Part of a small language model's weights.
Training: a variant of Muon for these matrices, 872M tokens, 3326 steps.
Each number is 500 + 50 x the weight over its row's rms, rounded and kept within 0 to 999. Layers, rows and columns count from 0. Numbers have three digits each. The size before them is the row's rms in percent of the matrix's.

# layer 2 MLP down (transposed), 1536x384, rms 0.0523, rows 70-142, columns 288-383
103:523481543503632560536512535534477513461451489544461578504495509514518505444512443381575542444507661556534518512466441492444468486504521543539484517510494539442427531502473485554594602537446500589515568508451447519572489515415454529532531513500472530539443495523510503612424491383504534481
108:392383490475479531434478607521528477460427528482460503507484526479571452423539524474494542558385502466467471588484450486425597470483469509524526510518444514571509461582467495467448534573557500577592502547536456509563490532489473508452547488486495492561516454467528486518511577498471505456
102:530488477422447598547514533503498532378470534502542546493451519509539463521450534432510546531495542497498463432524483551481604588538513520468372561462531545504506617491457521577492510417461592516527474480508484464623563570577468445487570576448468537556585532475504501523488502493460531514
111:546488423514486472468410412521504486469433537544468539444512458467457530483469498476488539464507489465511566430533558374555538472528465546450516491515539554520487477457488439529398580436575540513376464609462525534515552486515420436588455477531450443485466515522575438545508526479502632567
090:551485517464523429494560449428476522607551537495549487460477594483517573481501489598503482535563480494525502583481478597523530579338458513460455551477513523529544610467523543436502478483386396525437600541437437397589439518442503519513546549527426469520500424516447441486581420512549513529
107:518413408509568531490457511511470484570412498600526448434530431471557550557442522487543533542466542555489525429504505458541547501489580491557409510452472515499520439542408506418510448552487522528474524489594417473442463530564503476582516458501575543513460413519460451492466497496473570529
085:503533516441510510567482526511510490485506436575522535457520478508528484434520495501456476563519530430462493469529499482629486604494442559596624517563531531424473518497510450495554420397481431537453438487538527441452466538496404502470473474476472535489439495453517570517435486549498490510
098:583519506408513537510557598618535408546547522577432568541520469494482416495497553486553478430450578512496570533527500449438504466446525475532400478478411504445482506541559563487545537511477567461446528435528512502506541469499494486521555448532530539491435542506460490391460557580457453484
095:563500452506470533467513538513517512494570446580511565462466521480511458503469511619529441418440568523550468444398520478547488520520550517465552487530569449523415538514508561485452599558500554435573456391488447408536503537536454590530497510477488465529467494584499486557472528420602507399
108:464410514398532468453527413513455479564442598456476463475581489491475581538429504518433543475479489485518520597548474522629451487507572492492469439513444526546502598509419590515381497497583525518497464603592470470474571516587543488543568453540479543529548478513499520508495406499505502518
094:536567539482433488438441491490491424517514492546564466493482522383470480547477511415609477562495542531581476464439530479517544529530552524446580495565494464476514526498445601418472478421428624426510509456594514512546521528581536474511510507585461626501510507566474473486532543487562421540
096:495481544567480555519487533553558539434527442572475422359558444567515505479477502467468491468487549439538465492476489506476441474451500431504497543580453433387506527510566460534475500538441570503537533523579555522572509481484515504459624431439495503479483476476502543534484556544426435551
101:464487430443564542545565537491458535514478491492478423505446504448516405473569480563517492443445481468450439491476414512469482439585508456556491565469580483444608551412507509549485496496478568472526526563568390474526536534429506571532547515485482520495545503579498580425512505418509568464
100:466559434499541550494526549508468491464466530531488579485505503526505429526483380442484511506509552439498529529428511569481457411440569583474472481480510463460426494469532498461503469497504451506522452527583612505428542498531423487440519528495371467447520461532471483459586553476484481441
090:491524485534567614552410486434500470450459455476516519441516426453586545467452509464532589552416423520602576517532470494461536540571448505540539555398534504478485444552479492461469399424474534466457525356416491476495547514577597496459498444491603408433462534568549558595492554449448491468
119:451559477505545536523542521564425455558454426599447479412525424496583541572500562526509578481583562475421470416569528467527557448487519494568489527608463357505474428442484405545544490488488585445510438576478559524582456521519453451456450485437485490570535492601586479482422516533479511521
092:489485442471486487455527495503527418581443498451569478547491518514472519453429501534586449575511536486409511519416449554473453443463485546536501528506531588522521435478523449527546533488493460488438496517467471517554536426445618540546462547566544469520527550569535388555541532482491616530
099:469475562551465551617567551510493530476571566491508455534501615613409471505564515566447534425441505414601485502553508513525503574439435461585520576473548483553501506507442530483518407542594532464584525557604498541508536507479523513424486497564585528450436449509492516534498497537460481498
099:498568554510548511558561569485496422482515515635487416431487556538509485521555531472410604538505412480495488496402464524503379458441553542440449393461480458458432444439485546587434564458520547576503477491483479416493465594534446525623488483559475516486501532546493424490516581467478513433
108:507454453423517514508507424513515464575467438530431536585512403526542457482448518483527609536506524391533507481581531523439484404434493506537507488487525533500453535435437515475473506527479530484488452473508435499410532570598483495477513495484510493533489466447492499538529488441516508521
102:487454468503489459497433504510576467585461546441512462442554479500472542565487514515429552504550508449454458544462466592430505408535503428432551498514531396491469521569466525436575580537541529472493512479538439469452492524493485585592559473455452496460493584467528487487584441524443495509
091:581527482593481436488498513453485471528477581423441538544438465464599458470492386405492414573533534549537426475559537569387471499515514548506511548440503478487504460423584557400432504524505468546481480488565484594528496478574385527450480545520545402531523537498473470431461589482534469471
097:396590504476451549549545514505477495496460464505517493474479512494475433490524526514390516510539588444588456493452490390483537481556607576591463450528397494465509569482512405568445471405476509529453556590508500396565385541480464530519470468424311443451448419611549432559475567522440540470
105:550484533523542547462562580531508451488447475500513553548578564531540541488520459458506503496458465631404484456481520487481514401567488400477520580485400505490508449503406530618503429448472502540558482593495417500559461447592432465449398560586399488529536552525472469553485491453488500584
091:478438508505555535505446506492529468553481445532474487476454577539513537462485525481559537526485473528559420446512546526498557429495514489469526515516566486488506418472492498529479457463479523497567464540473469534495515579487476431546584567506478569469570512536501565464468539517457477527
094:506544491460451438485478435544421526504578524510383535581510526471608496476508495468520520521523503471535494455448526555493562540475480451500530503403560450488439493449468481456475503460425575498567475406465544594509642583516459472537506410447607547652484410495528532501565505520523477538
102:461566430509485546445523608536474573438506538440515472522541457464480445499495507522551465469502552475498530489589485504572520501578454468501550455512558517503487438454588419451535556478551503479431527439457542442559376485502435473519630611565468594554431540520532524564488472477540561528
102:462420491512503482424496608551439408483604426432449456625486470547444457424467466483456547442486425563566416510542492511452610508509413537536485436522513512519479549495514503592547482471510519563548485560492493552455496478445524462480483460458401591500449467525526566432461437473451459514
081:504519448428481463481451484479492462515496493561499405509576448493510478468499483415415474562557517441521473452448581441455519516470489600518530465496512470496442608417448542490496569585483544524605464490566511564453556523513481521472558423425500479413537485472439562499434507462454494431
103:579434505477502519465573457563581523537552596493513559539499384501485541520536484498520506439496502492519436402538492552489454522449574490485532524493512441545465523486454526473506390499400534485526566547529602460418528519523575481530497494546481501474462420436465533457461579509417449456
099:534601528470566519471427493464587449548542482440487516469539439553422518579537379381542569433479487540439537591508546525561414578566594518493602482531453503468477473437524426521589574365580540478554506506535499550502538562412489545553588485502481462569544515459449481552455509525555469551
113:423570548393471444502506525453526668486451567460515470531539479491583503501479504557553533498506494548532480533434489472453575505541542477472475507543604433395512469477519513552469424450583442507555513452542482568582559512565503503428526506534476498431457497467472448493498548569493426419
104:460552492536532467535585519457525556523531582480525537435491491418442494489436558489497524592464553507584467431527444500429462550412601535469490510458535542489609598399388536478507426598526546513421596566529444562531537547498516515500479512498468499439507444630476540521469490463540520492
115:510513591452543545523537522443441574531418458490474450474523571507608464435418512524394494468526474489432472481459590496483550491554462467455463512545522521566573495517461584573516490545463549549418490488452490548589344496543477512481547469453498448502540498487541445532592469508520558548
129:505457565521564587442613587481552518544476566565532449554505540503476469505454525475488615525536513507590479578430491517534588535479410569601452450561536478393557415551498483472444483603553401478526538486479505536428534443458545448512386491514563512440538491499422507498559529469583631427
108:381506458583486478479525448546509478455467550515497487572586452492484405501490416395507479464461523463479484492524513493577523554434447416458437498519522531565463483526472529593511417449599483532572572406527467450588467436494581500493463531507510434521428461478500577556449469500475471493
087:515589482432504512486447551559525524458570442394607518423547462443484536575399550486533579494443532604499530498511518416542489521434445481598538519423499401586499448505488466453502565621506452458480529457590575608497581538544471557598550386444431420560537469580538487517518513499562475512
098:450507470398559547592506518551471482510531488509404546507466546471451595503534483581496492541582538569567482581566522611501479474502601520543514380490488485410490505425439534550584446479448525412541448540509472453474448528379531497408573485473472472500522570520449479534482521562424500443
097:475552509498527524527536575469503425566468493420513486480494439512580444616489503556447549459472591523464532500420525518507543538550569445454533461412528489534581518495481431549432485426525518471535507462538473548602447547568454497515407491436488463508550529572441488425453592584472580567
098:447529535578413469564519446559392502533381479487530504509494422564497521524503469385499476540454504449477497561578487498529576518516499570553588571569449454572489535490507502486529468478522530556546462477488537468509553480407526455503437467562490536602553519509497579526433470557526489506
094:527534460562513522532431553457503563508566443465538537441511561529450468423526474533513543460525513548542498507572469473420418485457456549459556573468498533548443560468455523477513503547525484551502471487521471475598453449375489486608458517532452517474529551589445461513483450437480536440
103:486479547444435524492479508463599507468515411487522524505492479525417553453467447480442410463585425540431477538446518478451499503479652467449440494577501491581446485483433514400539427568405510546484423495577512463505548469450519468429520513426486508562534414432438487559457368558565545433
088:536508474401505569476537437457469485582526472461475517452485575499466526534474478454556547443427457465491471515467586532503378523450511492498484453508506554472495529506559433514430604471501527473550609497561589543434460443486445523505473557471546432555504461526535583455521400446573436429
094:488485490559486530399440494481484494444516454485533505371468602616538518421405523581515452465588419446538466446442532472542491497516593452423501489433460522492502402420546486430545475594461481481491503520466454433434514539515527482525415398463495466430427541577445509484538516506453516484
110:541510456561496504487441526513407543418506419488504450524475539398490522539585582546467463494490471491548388531326540426502543475498519525554539411501534472427474454489539452524511483464404626508500498572487483425401576409473472454521545517426559561430520477566472452626435562470429490545
096:487584502517594498557504444444487561540451503501504506431498573562564545535489582456431505443507523452473386512593607451545592593540569546503502506397516546604497543469551573517499473466487477463503568498522448464438544416453550537442478466475556531554497465563481454598452522539581497494
099:556450581468409518596498415450520506518616556517535389537438524477479540512418528477520478528542411498450355384563541505450557520457389502469491530502408406487528465393452535507493505497442503417540501558530495480546506552552508514574505553461528487516438543570562410468671447410540509483
093:493565508541550478554388584506444454567553501403479459565527462434465440447534462528439513456496526547470448423514479605487540428525512534532459578517427458526555476513558508514567381475452435568470457643476554497560477493509426575575467519517569529549452511517442488497437491426444557413
107:490564444572482455464530484515539498453557420538551487511400530499422524554391370541479550480427554505569452480530505479479441464462417510544513526588583433433613554534525524520420435543498546537539503552559481532480439506422427551387466453451502451379513467508435538519516456468436484565
110:600596492566382543497507429547491493436465494475451505463520490460565501372518486443537412489537568546573486515536578507476484531462548457617531438552438495504525417556429474467475524402557472486409530479506451483495542483401535472328477514457524424520488434484480494556523568563520511483
082:488571510569540523539548520550491505502411463495499589539532446566524466467420505429471402504499502508450482492426505650568534379523563512512541561523480443516417336479520469481516485483491475510560526456475493456470562530474491502557522593449558501395485620554419547471461482507521492515
102:563535549463588520465569436487521552445507499607471489497445555541500466482420496471474529514533478491513505499434519538517512529586544524547469522507520499576443476533427557561565492525414549567458486469566512409513540610493553504482509494472557401559420523516454521442474443523487505467
085:591440426457485529546452403558499566557402568493501462489506476509576495512460437464472515526525530558535469488510599522555522600468497578562570538556505524460541560527521473523600493482460578584466643566426566575549488544555535528438474483504601504525527457543462440580577369528427553439
086:443501459416487472539548629456527497574444531433542475470538540580531546483456505490536432467475549553528409500452532494531503546509495485581595522618567467574495424502498487560484499484420466496478568545466457499477530496516488513439506481462516452442416389484421495504468441407559630468
098:488447548495505574537425507534516502473501526485454556457465543452399474485482499475607472571453498599588535483474503574537465503500504473442485511437434449383521506459557560537526540451507502511423517573441499560495508485455556537528509505404478512582505509468486535585478524506562481558
123:454532489460445577618516624626553577562494409463498456500542553386524514453437428510524472540544468460499442552440496471603543469489557484570566575495507506456452590562636461472519392564481494507486503519470476491554579575537480507506428534567525602542448444458396396496525576519557501494
099:418487531506518550533538544433474564520500491447426482530517506612390457467465493470499531506474493588475515538434455607538491455437462394473437564480513514528523473412533518491528589479444477550561526475444534473497514595536487460485502461517529507565509607521469490445657487461515476509
100:505482524431465467510539567532483495448440499536453464502460415493386460539597550520470485452441480529556517454566466563514501515455514513478544445535477413430562568529578514467540457407504437490566515479431466495429545488482526440446582449503558492510489385470585538507436507596511477530
098:483490510486494494473546476487477478472562604459553467585489519495400426451458533505460579587440394465515510464507560492505507444534506498534450468447499522430459580530499546548400506552537528447477558482510443514460501502568462601513412422500588461524487566421468420587574483529446480546
099:514524526520471534508416531534455458468531551443526565424559511472439553509552524488567458445544485483511506455450461527601482574582462433372475441454434535474491448489555482564546502500417469540534457515431472458385425514453449483544508480346490517482567524543497456503550592554577490539
099:494466476409519512469462552440495420483520499449361453489549495564520462380515444564457426598478494391482482450427474559591450555556564464479516484558458501466465468459551519445433497557535546459536500451449546498580494571478502462475550413476531585583543477344519533429445501475506438476
091:444506484480459481451492512464544555515656539469586572453470616604472503471588490544540474493517541448447506458488506463513410513555549425424496425515555391551551447513565527533447466504592456526479422619489544469358498571457449376502515524406487484427440521533525492509561551462499538549
106:487504478543448463532532504486540457425515586568551477543517467466474508547507516442482500483470470507378566408594414447485491520455541516445577561573546567530514507509376493528401523534530448497524526457520408549438517468544466551500568407476502503507468433589502566477494561436463468472
104:515460491434517544447450549499419531419458476507569430446475466390563530414388449505548564454446418489483595535500549533516506486565432530442380488482544486548508505437534479558485465543417504491473435525516463559536448463524469529398529529442548467444445501469525456589525538544604550484
096:466473481528590481544533509351454511513435495534482441528485468480455547485442425554484456521553475528478574434462414430544585456544464497531491435575503517450447516575491559497416436462487446470553553475580350506466407575538477449512417560520476534545480465468430516599552447558469439519
090:501449464544440514462536570469516528474538501564498517522495524492493522484449488612537495521495506543484560483548471458539499475532579597444474585555582538415497489381500505436451510545500481510498538577509488447501450482414468415624406468468521483538456427463456581559489479473477445442
106:452467460586525415597577501517425492493472596480483407523460444422465570473550438516453481622514455508540566471466494503452455451449521539447433459520513516456522566434561469514526497515493470521569508513478542456415552480509590501527472582480517551473624568520462512528490508580485541494
131:406472470556487551383520508647510532437473531487535445464492427521512528445476494467436452480501474505573533488476448560454585495523500564431544460481524410575514527554497462451384457451541399504489511560549496516532415489503522411454619537451469518522455502449585514562558554502589445541
095:509474448507484494469519547572558424597488477621411538466486490497560510548583511412416439468513503461525556429467529460519427523467440524538536513487386489510548485545451424582472461454445475501502546427488537542464462458435414466500567554502496483410531396490488471451490573524546448493
082:558465509586469483566569520522534482429501504508528577527508615472422399525481413478550450459579434471516513517471556529530446560419512482527496527411550583571505414467487560546491526397460551512467472544550440577522492498461521555491419515564433564533437459509484409519471501489531562539
097:488583443612513516471543546524386569585503441432435507568498466500448513491448406466444557580520633553519574466454557496462439563507479479429510508507507486444461474567492550486496576524536509452480465550471531477462576492460543497496531496503491483560513475487538445472654511520397458497
082:472391420510396603482469413504433548549441528574520525513533540505433513417512445482491464486441513481492556479471489428472500466561555471553516590581444392457452438575559608514519586526494513554545498587470495444466477511558500519500550568502599504481492511518457521446494533559531499504
100:424500502564492564489482422510433479453497547532371434424526461509431479535445473594506494515546499518593454526504516535514411471508415513529432509440542515504566530498464505483476550469543474437481454390465488447625583547533567496544464498598527448558538506555543404560501553500525564596
# layer 2 MLP up, 1536x384, rms 0.11, rows 71-142, columns 288-383
103:449447484540545485459532525579500541565528523447522516455518503576563555502497593446446554541496419518487576484540555516533543488479441435454580583511576517511580498587480500455498540443546553590475392584600538524485441532506429514476494584542519516432530544462462551455502481451471536498
103:570537566422539512617476599584445504492451480555418464395532528511408471509568510453518526498464484459366463491596391554436552403435564520524523486408510485552481528518534518570483473471467489453575558544369526557523511488509516460485506463482486399552496560458521522397511589548483474502
119:490457452424503502480460509567579461484503501504572563358565425462455558434504524601470569470516374540403555470548580523388420511530528500540486589503529523428561462466536452487438523520474487484407521473496515496489518514374425470539530485489559439483527433519568501644447530503583445524
092:507511518552544445512478495533499582474448555571471570541552518483510465515565560457488590471475468489420593420529511572514430441585515388477478559529448506601520535533537579460495540462504489458484486602563570536439476478464421465467480494438556431503489519470534485449396503513528532432
103:541449505464500551482490507509527479532452435499469493558392484491459544527477518548547537467533619573466580520483469488553578519471373525517548506490519465512547434540542496482501528521547394517458535522531533481516488491463494548519461488435531513497540443391511566467591552479465547582
080:472425571526493475430467551502471454484529461547489523471546498503384457412547409415478547531528392522455488428501486486510548492526443397509527434508441566538562588502499444503471460460495401533506574427582442399521485582539444481484447435486380500443454545473459459539451538566535443532
101:411544399458452419417486528483516449416462488467487576471602563566427496513467483564482428502532519445524454542495528457419451483505559530469455509476481543560540517487534543471541450536434520455553533539445502545534449461522450591517541594547473494582452554453455531522457579450565549474
095:522491544476378471594514553538538459413499551582483461495436452440545474580558455544509540531560474602540578472453519458571510514446439533495513412522578461488429478528562430486518518526415518452500457459512540497536548506388471597498502556418484453515504538595573509492578554431358454622
113:486489495403460504490544479553503449521383553456409514532454463534536622547517536458356431486445507549387444579503461567523453475539499470558492479480472474596504489489506618469497548546508533552507471503508475382522572505590543383544581464527442500510523546416529549451530420439451507475
096:509504454466510538479534559490566445486504467479520528594531514566405453510474564489465387536512469542429512556420505458527426505455448450507525508516527496402555479581491566497468461560507465532425391481534494527448575451465503481469477425528599580599538526543534586403506414488512430564
094:480579546554497527509459419504491441499493410511481492452565406516550491525515556430660512460514572548537592490342561580542536510540484536478551475458521475436545520544503456533536427401513553523446536498498570495591547539544549573501456461523386496494495486438455518483517503542458475508
096:397494570574534487502486499435476456514594542536546540451471498508446448468525509540503487419643448507479375460407387509567475453531562482580468536415536480511576535497558500508463490538445499472430498467485597376503499569516515568513511547536462513521413561493526520463483508476474529496
096:482476448554546622468579502490398582450472586561442546504500510576388468551527418457498480472587530425444483500423533445454396422501554467479447529447445518508419487491596519495563506500444472552492495545460529341437508465518439485461477520571452501491517456624496548492467495465485497524
092:504575465569551454462374515401501499441517443505524518473560498460572582444406554459523500489559410499494571581522489569402492507488476530476429451545465553497498479562457579439461477486520485502567476545430506499448448468492530526455597477521469449430556459489550494511488538419479475459
121:491551475513558520432521557476491437494462481532526454470402484480542456487502515446502544477500574550518454431521525506561433421402402554537496466533469431568509401566468469524521571567524510474493573609529526454479588545450459477501517468519504494564580501570582536487487559482556579462
101:534510520508481451496465373521440562454493530582500509465523488530525548501462520491491504475473484537569501479614557559511521521584470496566522505483437535437498584560471474483462460492480423418478600502525507419524539470562395510488453509406552442435544486464539541516395522579528429455
101:619508534475353458469525571504459569461589574530497531489480443514469405425529512515509571428440501576463532514622474488583489525558489505496461563536452493451534413445459397475528547476608471585477581559540540443506472541464478476455480526538452579421495492500473503521555454398510496530
096:475556518480433453458435474559443537543467487460516549469538443489488519519484537583495522495409544446515384516499484469577471490591489559515531489473576531475562503494485584501468540485530479468483496516484481483426505521420486454547533535404566485473551604396558488507488489539552502534
109:524467559490584488449464502458506549561419608427549483538561544462453573514514513516525490497428413460461485549519551484444497477565462490510465553458618545495568470472536525542435530486460415449421511456571430485415548473484538458513508530500553460517491527416521556509474532521465510537
104:511450458397455475572529533454420500483537476569441519532446419536508396473421549410434520457515504494504532450566411413516564505474431522506515558506532589481436533480464531477561570513614457519517484479506425538471467386522551562501470568547525515450548519473494455539591568572492497442
096:599535603530499474513496479560498381500509541513509524508436537518481521510492559461589486512423528514549348518534539472522482521426532618404444428479442514531495544493597611459444530582528576458473450476576592434505474526533491515437544504481477490561529497533488415485530492417485518541
098:493524537376520473416455501510530457410532542463495518512465449449509465564529426548498539491453427605539532422514488518517369615496554421442473492505499503465553518479549508355494543512437488434506507550514527554382413501532479531483551502515536407530438474470488508511466454511506581545
102:419461590475461521496574530557429472434509552445488525461529479514428441478533447507522491467530432523465516480456505569463401426510491468464566562518490515461479493635422480489571472510503599517544462447478490490451495432520357449411495530561463497477479517596486394558472528501491522522
092:536482540530362500490467507580539534538450483384521610540580491561542468479562524480534519458495474610545509543465504536547586515444493476469476524472587438480462536570538562486497526549441498588483545513524518465464493524573533545499571558504514553454602521459458493477515443466416474454
093:525464513562556474501457499513535515477447471528581388567394449529416411449514527498511488517540433489458484457492507526434505498535420448498497475558489610529555527425494449547546578440516516432502593440434511440540491458521559510494494508530472521530489548555513535460559485560456488483
102:475464493482545445442457458568507483445486522514494462437455389423570459491442514508491500443574457475503538399556515460536450522488446477410455393549552456543596541518479498497465518500563547523439520566488412479519436547452529562447428549513529534471459507490468450459501526514483582468
101:474491533499512464483481593477560474407531482538430487502444514536458519419384534466431499452551390540479428460501544463514594614530485530481555520470504511477463560530518470508492454578423469480495508518434479462489499548479497526598538471397551479540504472517449415457459433482487368531
080:475442458457555455491564392549399526452503530524461565514526463571433443497556457502460462440554504534649479530486530521458490477537446470555445446511399466532413469549529507556410483498511458500460492509506520467395536529467446448483539484543529495460524515473427456465543545539489459484
098:535519563457518585417501547515471507587552559486523578540487472501435460468527505519394478456530482452541449421528554539536570552462606537499558551482470565524569590530402484490487461537462547496476557506548607402459512456567550457595458478551511515498503360433549482473473519485381500522
105:488549489522521470508552554474466518505503461478421480557549538452456465567523492569480525529576553390540486436473499378548576485448527452537484405544474480500469500482472548527583446588530472446395528489555436498484434527570472488459465515468481522453380418563574552445473497473470549501
105:466469481449380466492427427475494564576477542521463563569548518507562505532475533593479475438431589493492506562474453453482370380503567499473519532531504531484436513577552485513452533474477452502528623459454459506528510458531538513643504442537437599624497497622463555521509422503420546531
099:476587512445547442491512465633566544469598563574486444488526532467427491452506482546421466550443480623575485456567510470548443531480448445472457527502447537465556538429545531467545475620540519467425617519430511539430600469513458505448549542521418525477491504539509535493548394563479490509
117:489550531474514524528582559458498587550546542536455565487532530469501472415500475572530444393532454589512497520542470550565559329530548506489555526432534527488500563573527490494554479500613438494466545394516524477510409499458448480437553519466515523412444494530539534371522489559512511424
108:529538526539482522497538507459557465577514549499580533508570565512526456470446510464475486497518539455521494542492433478555477499513459421479457438553504502399477509509439502499501474493602496522500496516414501517510563518495465412543425459625508558502562524573376479474527505561491581548
107:563474436433518486568517564584423531461535566397423547461561470458557509558489591551526489494448465547561502515495577472411460552535568560492502532415489476494529499478519534438502481473481532544510471535433498556508514491443477560465520460544483475468602519504462459463449465529574518547
090:484514461511500528510507515539473502505486513554454520473459495454463572525621501495455505495558447578495586507469435556418575551502581450494483563544550514503493496604439574520498543498533436463524521432488423470520505541363565545411504443557558411422603495477540550427438565520587508560
101:522520502450512485522427489527527494448490493558508464438438450520498440554430396472424475517484495455476501535456624476496554467485440487513476500516453530417440562490521375494436548477516567556587425545535564552542587490556477570507459420468509562544476451468464571446442370460572568514
094:466569484482375567432527439430429437446442482431467467567531444480489519591579596473442511492529448518498480524489545488542439434409541477442457495486519490470427510456455538432453526592524452498504494465409557413538503492498512568547459429481518420515491436583417489516492488503559501517
104:405487487489526630494524525498504469476481435553567413594447424607561470434519518480468499526489545465481471481488519476507541482446507544598492432529451524569537502373471428538488526478519454467461544516463554522435496506618487496431366492572556443582505515473519481465530463573380454446
100:560505490468545474537470489517483538502560539556410566535423519506582493519434446482483534535591509517424546510397491456503485573511544533500450494502479393472531541485480438515478466521422400517509598503454508478452573538540427528507456484374545498474516558468501515440417490519476487459
107:476479591504414443536478543555428478550471448496444548430520563515492518513496476592500477443520591513411508512488509465481490543503496504458539392513482425494515445499444560530553530481618521573525641549566576500599554477588478596444515515498473493451514549423475567493465432524561527574
096:451556415568545476449483578536500525543545562579615549473564466442557433414479532518482528523522485461501460567486473560472506494501476504478527510524481521514505442549520517444532413513473502524489383438544478456470503531474400481448460400577527573498558489566452557480489552476461492520
093:462452420446541516477426563473349433504556503499491495501426522562523498514474454441461493561429394496493483441567524402483530457519613551448505508503466494464552503560528508443507496610546474599488488544522582514576532462480588544500489565556533382526484567504472478475433499568606604628
108:535399490475489533551460477451503564469480499500437568586574489518457558501517497447445406524414529542454530542510507542513491481601594661528581452531393568493468485511594475454467493522441454479504467490496496493462522532465383457624583501480513523543494399516496511503450502522518504492
099:586560553545548453440572455513534474509429468578419502477509519594490514468514459519453476499537472553492488501395475480539471458570415452380384482538472494552618468565458515501539517506547420503519585408600472497482525559484477496485500528439471553480599586472624554574542513412505539487
104:406527446406470478512447524563526476474472467534505533492516482468494518443576615489507495434454505452497521413571446484608591473491479606541583517468519475563419477544531465512507538478498446558532526531416490395491572522474474495558512407477414472550473509503522492496454523503517457550
096:517451541491534488522563472496518474416415478499489467510571463500496568488524465586501427513574502514434474514484552486482435406485588395497496449538492576633539547528465463459469517502481453393481517594525517470543600410467534569449402489432432541565485515517518480399536460507540543541
106:447485461573419568469457532555489526546535427462555528543449544452468466466430457540578418505413625521555463450511525513476486434535587487516570557482458499461432446487494514524497521521474563608510483500535481515516458521412540524440537557450518461508498520557498429381473494390546528532
115:566477520519503585540574491567541468498518375493545504492411526527565486452604394445484547574515519559481510524434474507487483481539593467509546551517455562504471440444524514501537546485499511428466535545540528414376520525455531568484503509419581533580461474437469532582508450532511581487
086:379541504438661574501476542515477439491456421510540495446501539432528555566581564587568526557548495511505553506559408418410447471476515522486412509515530494533570605555563498475580570459553492511476535569512563477438520606476498480485606539506505482555669540518486472528485481576428551481
103:544523504472574450460528449468476488504510439555516556634456490500556452409467568490415487570409578445517482445453373523453510512517426446540556546497378505466493491448510483496501460599467450591491521548557553483574457435487518490441550481527592445443502507488536415497463521491573544429
088:517387498594498495445441522471575584414574517614542532473492555511547512470419579427462520553480509427443457459496502532521598477419503612591506466491442578511588486459516435564508529535467560545405476524467434511518524521534527601573444512492471437534467624594494551548505557431572504507
087:444564512454518555387501420559458394577521544604487465507540476527498549443408537451501518541500535418513430525412569445573453588516501589560448481528478505537504472520528442521472558483455549441442457534520539518576530487447504548528494499518462557515420568406431541468454531666529535663
101:413588473491556398505534507532516463477513498447424404524486380507566560514457439503523543517446500476499496527509475424467536462533340530515445473516520518531438407538531483466513542571552498494541577420551488441436484491460470449491526580427493471508525625463524502408438496585467489466
118:568488542411467513478517463491494524526491498487465522514465467561469504417548577501512457480529516445436535400505570517509498529496535442466562439531456488498536528477548529508549638474462484497488483568496463410547437453478474470405596523466429441425600449510357544490433457470485603577
103:540493539481424506553432514526532566440550554466487477542501497464506580488439550458533481467509555481409481483453506548513521425468558522441449483466525476528451525541414447456539525449526483454507481632498611492554615393520462477521413466494511507517552524508494572434532498576552516539
097:538569531586498468513467543524551490384456533502445507542488499561502464566492496422598416519503510479512495564410536432442387498535490394474516464538539378594457555417526437379507426488550557572526521455387491491443470479494540430509448527452518477483454568593431451495544447483483481567
099:522562579520460413437673534415516477522508528435504500601476510441402472508386528525537562540468472525442494487522470547526501516469493465545556369445549537536463549434473541512515564567480568547543498482567566475513489414532506568531431455472479503549504614521449437545529478486503530574
100:492495587538515558439406389456417547451451496500421407439492491518451572429498517576547423499554577562505528469467524464569551450502550496488528481453484519515562525486571519584467528449586459492496506539383534590503507531537355486439496485427531465413555587519406517499471439439471468385
098:480489446533522572506541540510472530456487491539473451574555535522548523638503483562515526441599533539464469426628435449549540616542436452538547407504512459555451602502483493451517541462478442533498362536525454466509511417481497468597444582514589406485521470541497534513451469552418545550
094:497376485513511549465459539415526501508649467566515527492473500535531544477487521491478568490594457435467546491486505470575540479567477469442486448531583539542564458564484488527466502561601502624440427514574539472434481540437508488366471471455496512514560453469455542571598499579537554550
110:462541535497537501522516433467443518465516536467433518501589545441478517564488498531428484481435529495474489489520535454508482540535499429498515524512496540498455517449427456506562556543540461503563416469464479372624485546500555505605458585454527503541539511504513467409499409565484477537
099:493592507563502514485542459454477447486557520506469536558451544562472527530552509612428551507459576460470412496480397470477482520577528550531485518481433485514478538626499458509607447539502420588532580491525453398480598516467422568510412466566467482499452544630498574430511415520501502488
092:554531529409481485546423458356538501434476532579423580505569508488527371420457496540465531505485513485531598428508409526477521474440519473515440520554376512516455557472453557468496562496526566544479475462635488489509540448491534397498509561482519477557492492487576470538524418514526535476
088:542482442579544540408561485576530498546445456529567505545491486509537487534477397571578479472562500488463454449540446524537455499576462587483562448430562486466530493449515495517581511520568489515624535503511507449459513537501485454551414492576579600455530487488477490493547534534422507565
098:444444512491530509517578547490466503420519529539346499448413375494487520540533531540470543523441414545458511542505503488547567501589550525452486487419517510562512472525513466554439494606541542514468485540542500525512569556518454502449537571459492489494515623517528490445517542457495559515
106:569438513586485448553373521509449513519603479439585560526454435547443503497453499498519472459436572475500535480452459464392427439467533462470388487462468602511432516497444533489569510440473561563452537512501532532492481457466505490513498505463429567508510492549595556467483404519472435527
099:453504531520469571527549546556512488501470497495526468568493546574534465524572484506451482526459516459617461477487481421520519545433474452475504434522440427481517502548491422512494531408430544413489440572541439518446369455520484589623554498497466545512573486471489517490496493550469548558
086:519533467417518400430427516448516433493465480495453492505520522544477499481523480518525472510505482491533380558523539500542503485407432522467434555566555429536456433532496444488565542502574457502504564402587613513452407482531512523565525403434538474510493556551527503448471418528478516537
089:531605416555507520522460442484538581452439520491530540390543515510561518574451413498513528570515531438491479533547607494412534530524558432429497495558516437480493457588438429443646564537374436505518413523448532507514509499484529561500550576506505489403487529546442428492536480480433565488
092:532530588460591432487475482439577489504505372523502496388381504473529496541436524454509454448438451517483563482521478515593430476503419601598529411490515524540474508431483493549457590455469421543490411524440597563448507481390522485508445608544497557507480426411538452492508531466553564578
101:543521651552536448527495487496368534433518566469505545512499488422466528552400526495485491470526557540395480446517552558479521518383544459508523464509571513491490453563509480526568460461438535522429519494433477478559495476521600439541557492443451528396541557498502455515495423537547546457